{"num_hidden_layers": 10, "hidden_size": 640, "num_attention_heads": 10, "num_key_value_heads": 10, "head_dim": 64, "intermediate_size": 2560, "vocab_size": 16384, "hidden_act": "gelu", "norm": "layernorm", "norm_place": "pre", "norm_eps": 1e-05, "positions": "rope", "rope_theta": 500000.0, "rope_fraction": 0.25, "qk_norm": true, "attn_scale": 0.125, "bias": "all", "tie_word_embeddings": false, "parallel_block": true, "init": "orth", "init_std_qkv": 0.0186, "init_std_o": 0.0, "init_std_up": 0.0186, "init_std_down": 0.0, "optimizer": "adamw", "learning_rate": 0.000699, "lr_mult_qkv": 0.5, "beta1": 0.9, "beta2": 0.99, "lr_head": 0.00567, "max_grad_norm": 0.5, "warmup_steps": 294, "schedule": "cos", "final_lr_fraction": 0.1, "batch_tokens": 65536, "max_seq_len": 2048, "doc_mask": false, "train_tokens": 477100000, "max_steps": 7280, "dataset": "wikipedia_en"}
Each number is 128 + 24 x the weight over the matrix's rms, rounded and kept within 0 to 255. Layers, rows and columns count from 0. Numbers have three digits each.

# down: layer 2 MLP down (transposed), 2560x640, rms 0.0219, rows 1603-1640, columns 160-239
# up: layer 2 MLP up, 2560x640, rms 0.0251, rows 1604-1641, columns 160-239
down1603:106097077109111094135129154119121125115174112124147088136109120117130089141148158120140166150139121125133116108108104143091118131184138112118156144115157121158131113119061147134094114147144136123137116134097090056117085148136104122130147164
up1604:124115138163091115114156130108143140117159171116140125126101162134131144157150127106112109130089122113117146132142127144127141101167141163124131088116121167154172121148117096143156148141104122170117134140161159173175075101124127096154143083
down1604:105119108075160130160108114148109125124127093139116134136143103113118098107102129132148149135173128137150115122104115105137113133068109109140138162139128131089104143125153128103089089118154146093140134128110103071101144150136119161105136165
up1605:109136165124122108094111120111159147119133130087115136097136135117118083151085145118145128123127097135128151146148120129146110126121077139094126154132113089158112147105136139125109134141104115198172101073093128161141155159122114149131132125
down1605:164118095166141171172179138137150078149111117130139122142079127112163164139134129132103133153105160122145110090117128153121172104142188137163162114114148209073147095174137126117162071097164148069090152169137117083145094102133133079147154121
up1606:149133136154090109137124140141167131139116139108097084117160127070101126180106116151141124135114186147151113134115121134080102080108115124151128148192116132123087165131171145130129127129085114115127106090098081130100177105132110106135136101
down1606:086138108106150152137139126105109100090140128124193182142082136148167130104124168102101140129153081122124151158183160143165181163139164143124135124080146124146173086154111083140103108141174140146124172141150151134172116136126119163157123160
up1607:098110123139135108120111140115115129123151131138142202097137183149088144186101138133126105099130129133130153137126158151151161134121116120101120114141102132131140116127082160104140147141063141100111106145121211126139191106137152123188108135
down1607:152157109130112167114165127148124121134098155113079043141125083122151120107144132104131156166109150120142118100135129101107072126146119167150125123137153100106113151142152098165136088113166136147179162124144097117116036142131106122097117132
up1608:121126102160156102220130112096118126104142119140176144105096164138168083112133147134132096160118151098142104144151115121144184148110137149145104099129115169112145119174162110103166139079116139109141131147129169131105118185136185139143136116
down1608:130139142081099152048122161140134110180117140114099106157194103130133192142117127093146154103152122162115143107127150143096075106137146094119145145142122099136120096103097142134088107165136107148109131094138111128125145053133077108115133119
up1609:143119141157133126149099142122136106145097124139153097087126149145119119141151137119127142123116122130128098128147087155108096084139110108124113128107155112135117140137094109118084171100085152130104157113115123108103181136121133138114139106
down1609:113122118106144144103145109140128140126149150103120181195133103101139148117130114110131122129135131126148169146123183086138164155091149155137145122161091133122154097144203138152167071143181112141148119158133086169166081110158122112133094157
up1610:123125114151160138115163128100175163061104132120119191123103141136120143157141126103146123121147175082138138182134163102141132127149146135127120130097111188121128138163106112093132145124102128150125145110123148139117091134124093114142094111
down1610:148103131115137105136069144136092119177130137126139090131167135110118103100146143139096133153134104183141113088126101171124149135093117118124121151143169079130113094139168128158118100119171127120137125123131098107130175116112168134153160134
up1611:141152099098121156116145097096117082132145133086148121120120136107184170110139126127152110144190126155117132106108115211142153106087132138153105097134174145099129135122142108084097089134084114118149158108086098093200152088130141167124148119
down1611:120149117147168100125124143132072140140171119139135130165124081140144067147138137129155142114122153113133105144116113121137114111131091159129116099140120079142105145096112118136127123171145131115178127125116138157158102135109136078134114134
up1612:106140108119125087100118081118099058142100135132098131129119114095121158114116143127072126135131155115147129141120109154116131113145161168112125140199134122169118119103211168105105158124128154126081112089136087128132146115132111123139131124
down1612:126116108148102155152137152153106122167099129159173100106124143140121112145141145107161162172121145089141128122136154126116151140072068107118126147125102148137113157128099115102123125140162139112117126167111172141106101146094142126102099127
up1613:135144118125098115213119110084146139171127120122104126133150135084135152165123125138157156144132140132125113139184158168125158134147101143114144151135132116140124089154131120139104133123122147141107127124112100134147103118100135133145087127
down1613:118107137129140120075116136169113118102123141122149139126089125147119115111143134106099114127106130107151154128094104099120112128097139131144113100117109118100124163112122122126160107127124133127148120122141146134101148128134115113125158114
up1614:156096136145151071144104129141143102123114119136117123170141143108119179127125134121106119099126122127130133110128116149075113160124162141064104143071074159143109120133097087109113136112159144147086156112091104129138132116126122171151112131
down1614:113155103115108176096146138100124155148141140110140144080115103131125076126132117115153157165115138140149106147111141129147180109145094112176141119165170087117146118124163157140140108136083137109174107140173148129125141129141118097120143117
up1615:155110101118121158095134155143134130145106118110174139136099102076162145137140084119115124128125151102120073136121150138108155123149116138126099099120102120132110167128119127109100110080088124170131078117149124147126107048135120114153147135
down1615:085130132153144118162109108108113125127131137164081115110141148154101121159129149148185155142116118155137160125128125127145109134110157132130146118135144166109143089131134120129162134130142142091144186128091135098124160195131132149091125138
up1616:149113117141128106141121171140127106143085155155112116152125118144145119177130130121128121172104098129144121133115141162094183139100121105115109151090092125117130113112112126125093150142145094136104133171150135107132158130117155123122182123
down1616:116147125130119158127133120108118170120172103104141112092130149098141129112140130137136141078156156135117137106154128102155091119125145141156147080152153135147132147121142127130169098138101163101145127098091162143115106111140119128116088130
up1617:108129101140159142174168070138132117165122121129121107108073171117150121129153166156117128128165172105159135146142112187085145088115101145103097124122116130182133114136142107101102129104137142158125095116153105143129135142120112113127152115
down1617:136119138125098121101104173089125152131143122129119159136172062127114126153124106085142131125099110158111117133114143100173130157146126126163171113145123116061117138145122156161158128134127120106142143116104144112118131112117138151138120117
up1618:121070140189112096115123122131154130149113128126182141112117091143111157114129124125121139127103112120158142157122139154123163155129093158155116125130130146165100138136130097147145090126139143214132119168105154160144193098100130107114133145
down1618:141186111077146145135124123138114122096143137119098109143140190107144110153123159118119104126150159118086114103144122100108108099117133106110122151152123128095166143140101129096126139137099135044104140106158143079113060157144104149114116113
up1619:121066105121147142136149151084149142169063127116192129082076083113106122171108130148159138130140135109121155153133127138142124147090128133143127163149111158173082139130148135111099094125086146145120177121157088122119164154129090096131141122
down1619:139154163136136139127112105160110136108184150130084131160144152131159136121130131107120103136124119146146090136156120113134143114174132131129154125109127122095147133147091109126177156119165124121157072142095185141127119086116138154130140117
up1620:158111129130137123108160142091156086117145101091161138073115103099106143128131119159125144120124149084136110105123139167140130183134147163161115134108095143136152121099138116147132115106142175189140129124114171107151135086157127146148090080
down1620:117150117134131132160099123169101172138114159162102068204113159115116103146118144101121124125135125168120133150128135086109126087102081118115133143181140103127083150138119136123161123157113110067126152136148092137107098186123118118098181176
up1621:167071097114114070081193111107145159081147136148137165114114112137095120107129124180102113102151168157135081089100145094073142104102141154091131142100148112157118116151159147123141106087087114129125146090113138134160109140136112144148092133
down1621:093195174156139177190077137159111105171129118124108087132172142122157131175135129070145136135102097110096175185164126171174125151152124116156129143146098130118142141113093114118154140179164166138129117160132137138100160121106124104134148125
up1622:121122091161139098150156124124099118128158163105091112150145171132092113184106148116130101108157112107110110166124144132105136117122110160107116154131128144130104093111073111106113090194147181150090119127118162137155147163106092115121136173
down1622:134146152111138144109092123128139138102080109134146148112086082099170139084148112119148148149089166125093167121141121130149114145140149112143131109125121106129162143125172136151140194064078106134165143114145108137114133069144165121140137067
up1623:154147113138148085130129122133155127128151119123110095159094123156143205156116126143127123137141112149129160187148132153137124113072141116104149128131087139111104170118079077103127137145104138131146100122138145127105062142131130121189120116
down1623:107096144144119167142119140119103111119103141117140151134134126090119061087133139093121133115111143118126100075118130115107142141184109131158092116145158122145145078154164168149119109098138110120110139124119110134159186118140122133103133137
up1624:159073086111106126120132130105133073136091158182063125105083166116132131144119146133150148139120130097119066146142124106101134158121105164140145145171101106086114132107107135131121117139096143141110115108114158135118179129120147136105099116
down1624:098185166140136123134117135149125165131144111073179150141165087124119130124151117138098123154144146159157162133113137139145120112138143115105112117114153136175124124135144103106127130131142131131138135149149121132140094125110123105141138146
up1625:127111125142154180146131151130111126143128147118118145145132135118146131122093058110100118144133132156131075120142174158125098134094092113182136134107137152104144146127106093092142085120145075113124147110133094081126114146151121130112099105
down1625:126138119106112073131116109134142137119147113144144086129135131151126111103124180147152116121131138108116154117122091101132149126156154149102097115150116109149122096122154151147112137119127160160121110129110153173110121122117115128134166149
up1626:130101129182148094147103097119117139178136119096168117150121119136082165157126200106090119140074149106138153144127140122132179138135085141134138091138150135130113129157089136132141110136133137170188132120073095113137112100098115120142111137
down1626:132151104090116141083136144115145135091123140147130148080151124129170081133127079155148140120165115129119127124118142148123086107130139116143129154115118133139164113122150093149140142096088122080073136136200156143128134165146132136118140119
up1627:147119094120114118128132147099115138108136150124132116150157118108106111124129167144145138141115122138161117117095151108122124171156103140123097095125102115130101132117104141118140090127139176137087159113124124144106142102141117167082090116
down1627:117129152172156153119110104138163128128116100135112144101098140140160146149122119132102118116141126119116132124136103152149132099076139105135153145124161139127155125133125117119115153117121090114162102151121137122157113147143118093174158128
up1628:155106096158151176157124119154136139129119124104147118132106181136131114197155113121118186156115158080123148112153190169114148120150113137112122126105140113121122108119160148116125151126144143153145126149150161160116163113101157116119163136
down1628:096149143109106104114120128111109125134122144139110130111178078108134127120106139136150099124151117136155120165091088113115118103110111140140156135170097146138179155120080121119132057149121108104118134127124093128117120136134114132122116111
up1629:107129102159134122127159124088106163125207161103154150155095147114126132142110154127111137080102178138131163110132100168158147151125132135126092064101140161149122121151116138116113125113125170114105137094119120138156142108108112193141120123
down1629:150137122099161126125118140161138118136109122127098114100147108154119128120128121148131114130164116131087111113128137109125097111129137134131144173143128093132122113100121128101124136094116127153146104131144133144106120129162106060122144127
up1630:105096140160116131127101091121115128153118114084160126097148155100155125125069121177077118137117131144069093129152137133137177132114139136172109141137114133108140149120128099109132105122104130167140157117139131087133133117119128124131138115
down1630:167124159150147157131121114120129102101129112097164124133158162139101118184146126087146134100111111111115137108155124117135111111113120108146129146073118102162132150126103136113090111121159131133136132146126129130128112158142121106136122169
up1631:092087094143103149098151086142128139143116156105106134108106140154107142135156126123124121181149104123114112141118168122136151114143124161117121067111131156072143132131147117107122134145069119160120082122128147156095138083106118126117140165
down1631:150141136132130101158103134115128130105136118145147146148142140116135138132108157130149139057151152119149116144111080140123100134116139133084122164112132093139120120108122131138138091094165152108112175117127115097131113147155131115151117104
up1632:059132151140118142102100160120147151091166184132109115154076129132130133176090100180165170146156153137117097178160121150125141103100107126072147115112118108129131132152132105160203124159157113165153104096079150117112167117164144086129131123
down1632:197098128104149135125133124147097119167109124140113165120201105088135132108141152144080106115113106144101166092123125072094104167147159137150116142122109123149079097135083177087064134103098142149114109147178105155138084124104082179123133129
up1633:149147100193106153134120132126110130093152137103144141113110131101136139091124112122119098108129160088131160146125151143103118134155107087098122145098120117131105132154073123123117144097125138155103162172126119134102143121124116118095095162
down1633:100113147075159114136134129126149117173116122139107096151133116155143117165123142138139158174146091161128092111144113116146166110096131155165128107145124118140130115109181129142125108145122134101166102100127133116139110150130153138132153105
up1634:120143135136142128117105093122158113118141111100115140150156108096088127180074122146119154167118177169129117113154142165123175117055155155140108146140118140117107114130079119110176140150148148161117115118175103127094156117125121112160114113
down1634:135093120117109133130129166124099130134128167153124110094095157139155119120135122133130107105115099101121130137103123104143109134158074123141136115107103129115137153126190140136086115113099105112152153149090135114163129123138116153102147134
up1635:132139141162144114113149122128144120178133103167134163130145107145121102193143142154127154128145120103113174115143119139127104123141116125119084099124111180121135130125127106128138119101075180130120143150142150210105152151100110104099078114
down1635:107093103095131155145117119105122138087114148088118094132083160124118161095099131084135118152110138152175094134125132117135152119079146124135190157142151102140107149130140139099138145139182072126128077091105111065111123087160130158145197133
up1636:138098136118112102153116140108099079164120179132134171159121129165095125155114155096106142126117167121138125158137151119135128091086217119148140119143112146098122113138121109116131127141084161167126104105141161154151153111083091097129116137
down1636:128137084135169149093125098165163171104133084115109102065087154080158130108142096167144116155144093153118129089119117137134134133164019121115114103089167098166132152088118139131142094087136100119122177130108131082113089143163158142125133126
up1637:118108114101129141120116125077144124159156161102144125147123107141108127157124082127139150109150162163128115129166147141127158132124129133086120135136129091084095131108136090122100103135105076125121089113144120146132185117116139157120125117
down1637:081153140136137101121127137158118143096078107139124145112131174133153118105094164141133113150136097117116106109120125103122121106121142136159142131121124167162142133115130160137155123130132148103137128128124125114110072124139124105135126141
up1638:121152136126126121090113130151169125097138167162127129110114088125133103101107155135120145111163120125123110122141111106136159187158145128127129115100130126144132148101131132114131063115109162102133095099126125077167153115127125141129146118
down1638:119101128130141131174128104125068131160136098102129125148135199153124145172139113108131098123099156148125152148115158158124102084076118130114125159150103137113131136135130124126116178139151096154141153166128113195102101152136123110138122132
up1639:155132097144100133100119149097117121158153152101136091126116126098181122139134147151177168136116154196130117122126104174160123151117142141165154150114159091100135106094105154124198107109115171134144147121140103133135134076130099127090152124
down1639:104120160125143142156148112154136140095101110149139171126112139151070143146121130093085082113117119064126133107138160067106140122137107132114085110145102161138120157150150125151080137171144091129098125141090161119120116161106140125173103128
up1640:156160108102139139110085171126177122116133152123149123149095125160156135156151153107166194150119126107126130115099152105136138138107086141139116114133119116154120105118096100119130122174126103130160107124140141129133126142128119128105105133
down1640:105065146186114140125151100122055141144130105123101118111174133091113136132105126154089084109134133156124139131131088171127126128114160136120146129122141164113139151134152119135125134086134149120120132116116119149132109105121142141162143119
up1641:151130111147106137155135123069121114127167139108144121146134111126152094156122147103124156149147140131145094128166118131146108142152129141115110104095138127092150091058135134145174053131137108121110131116097114148175136111153138158121119092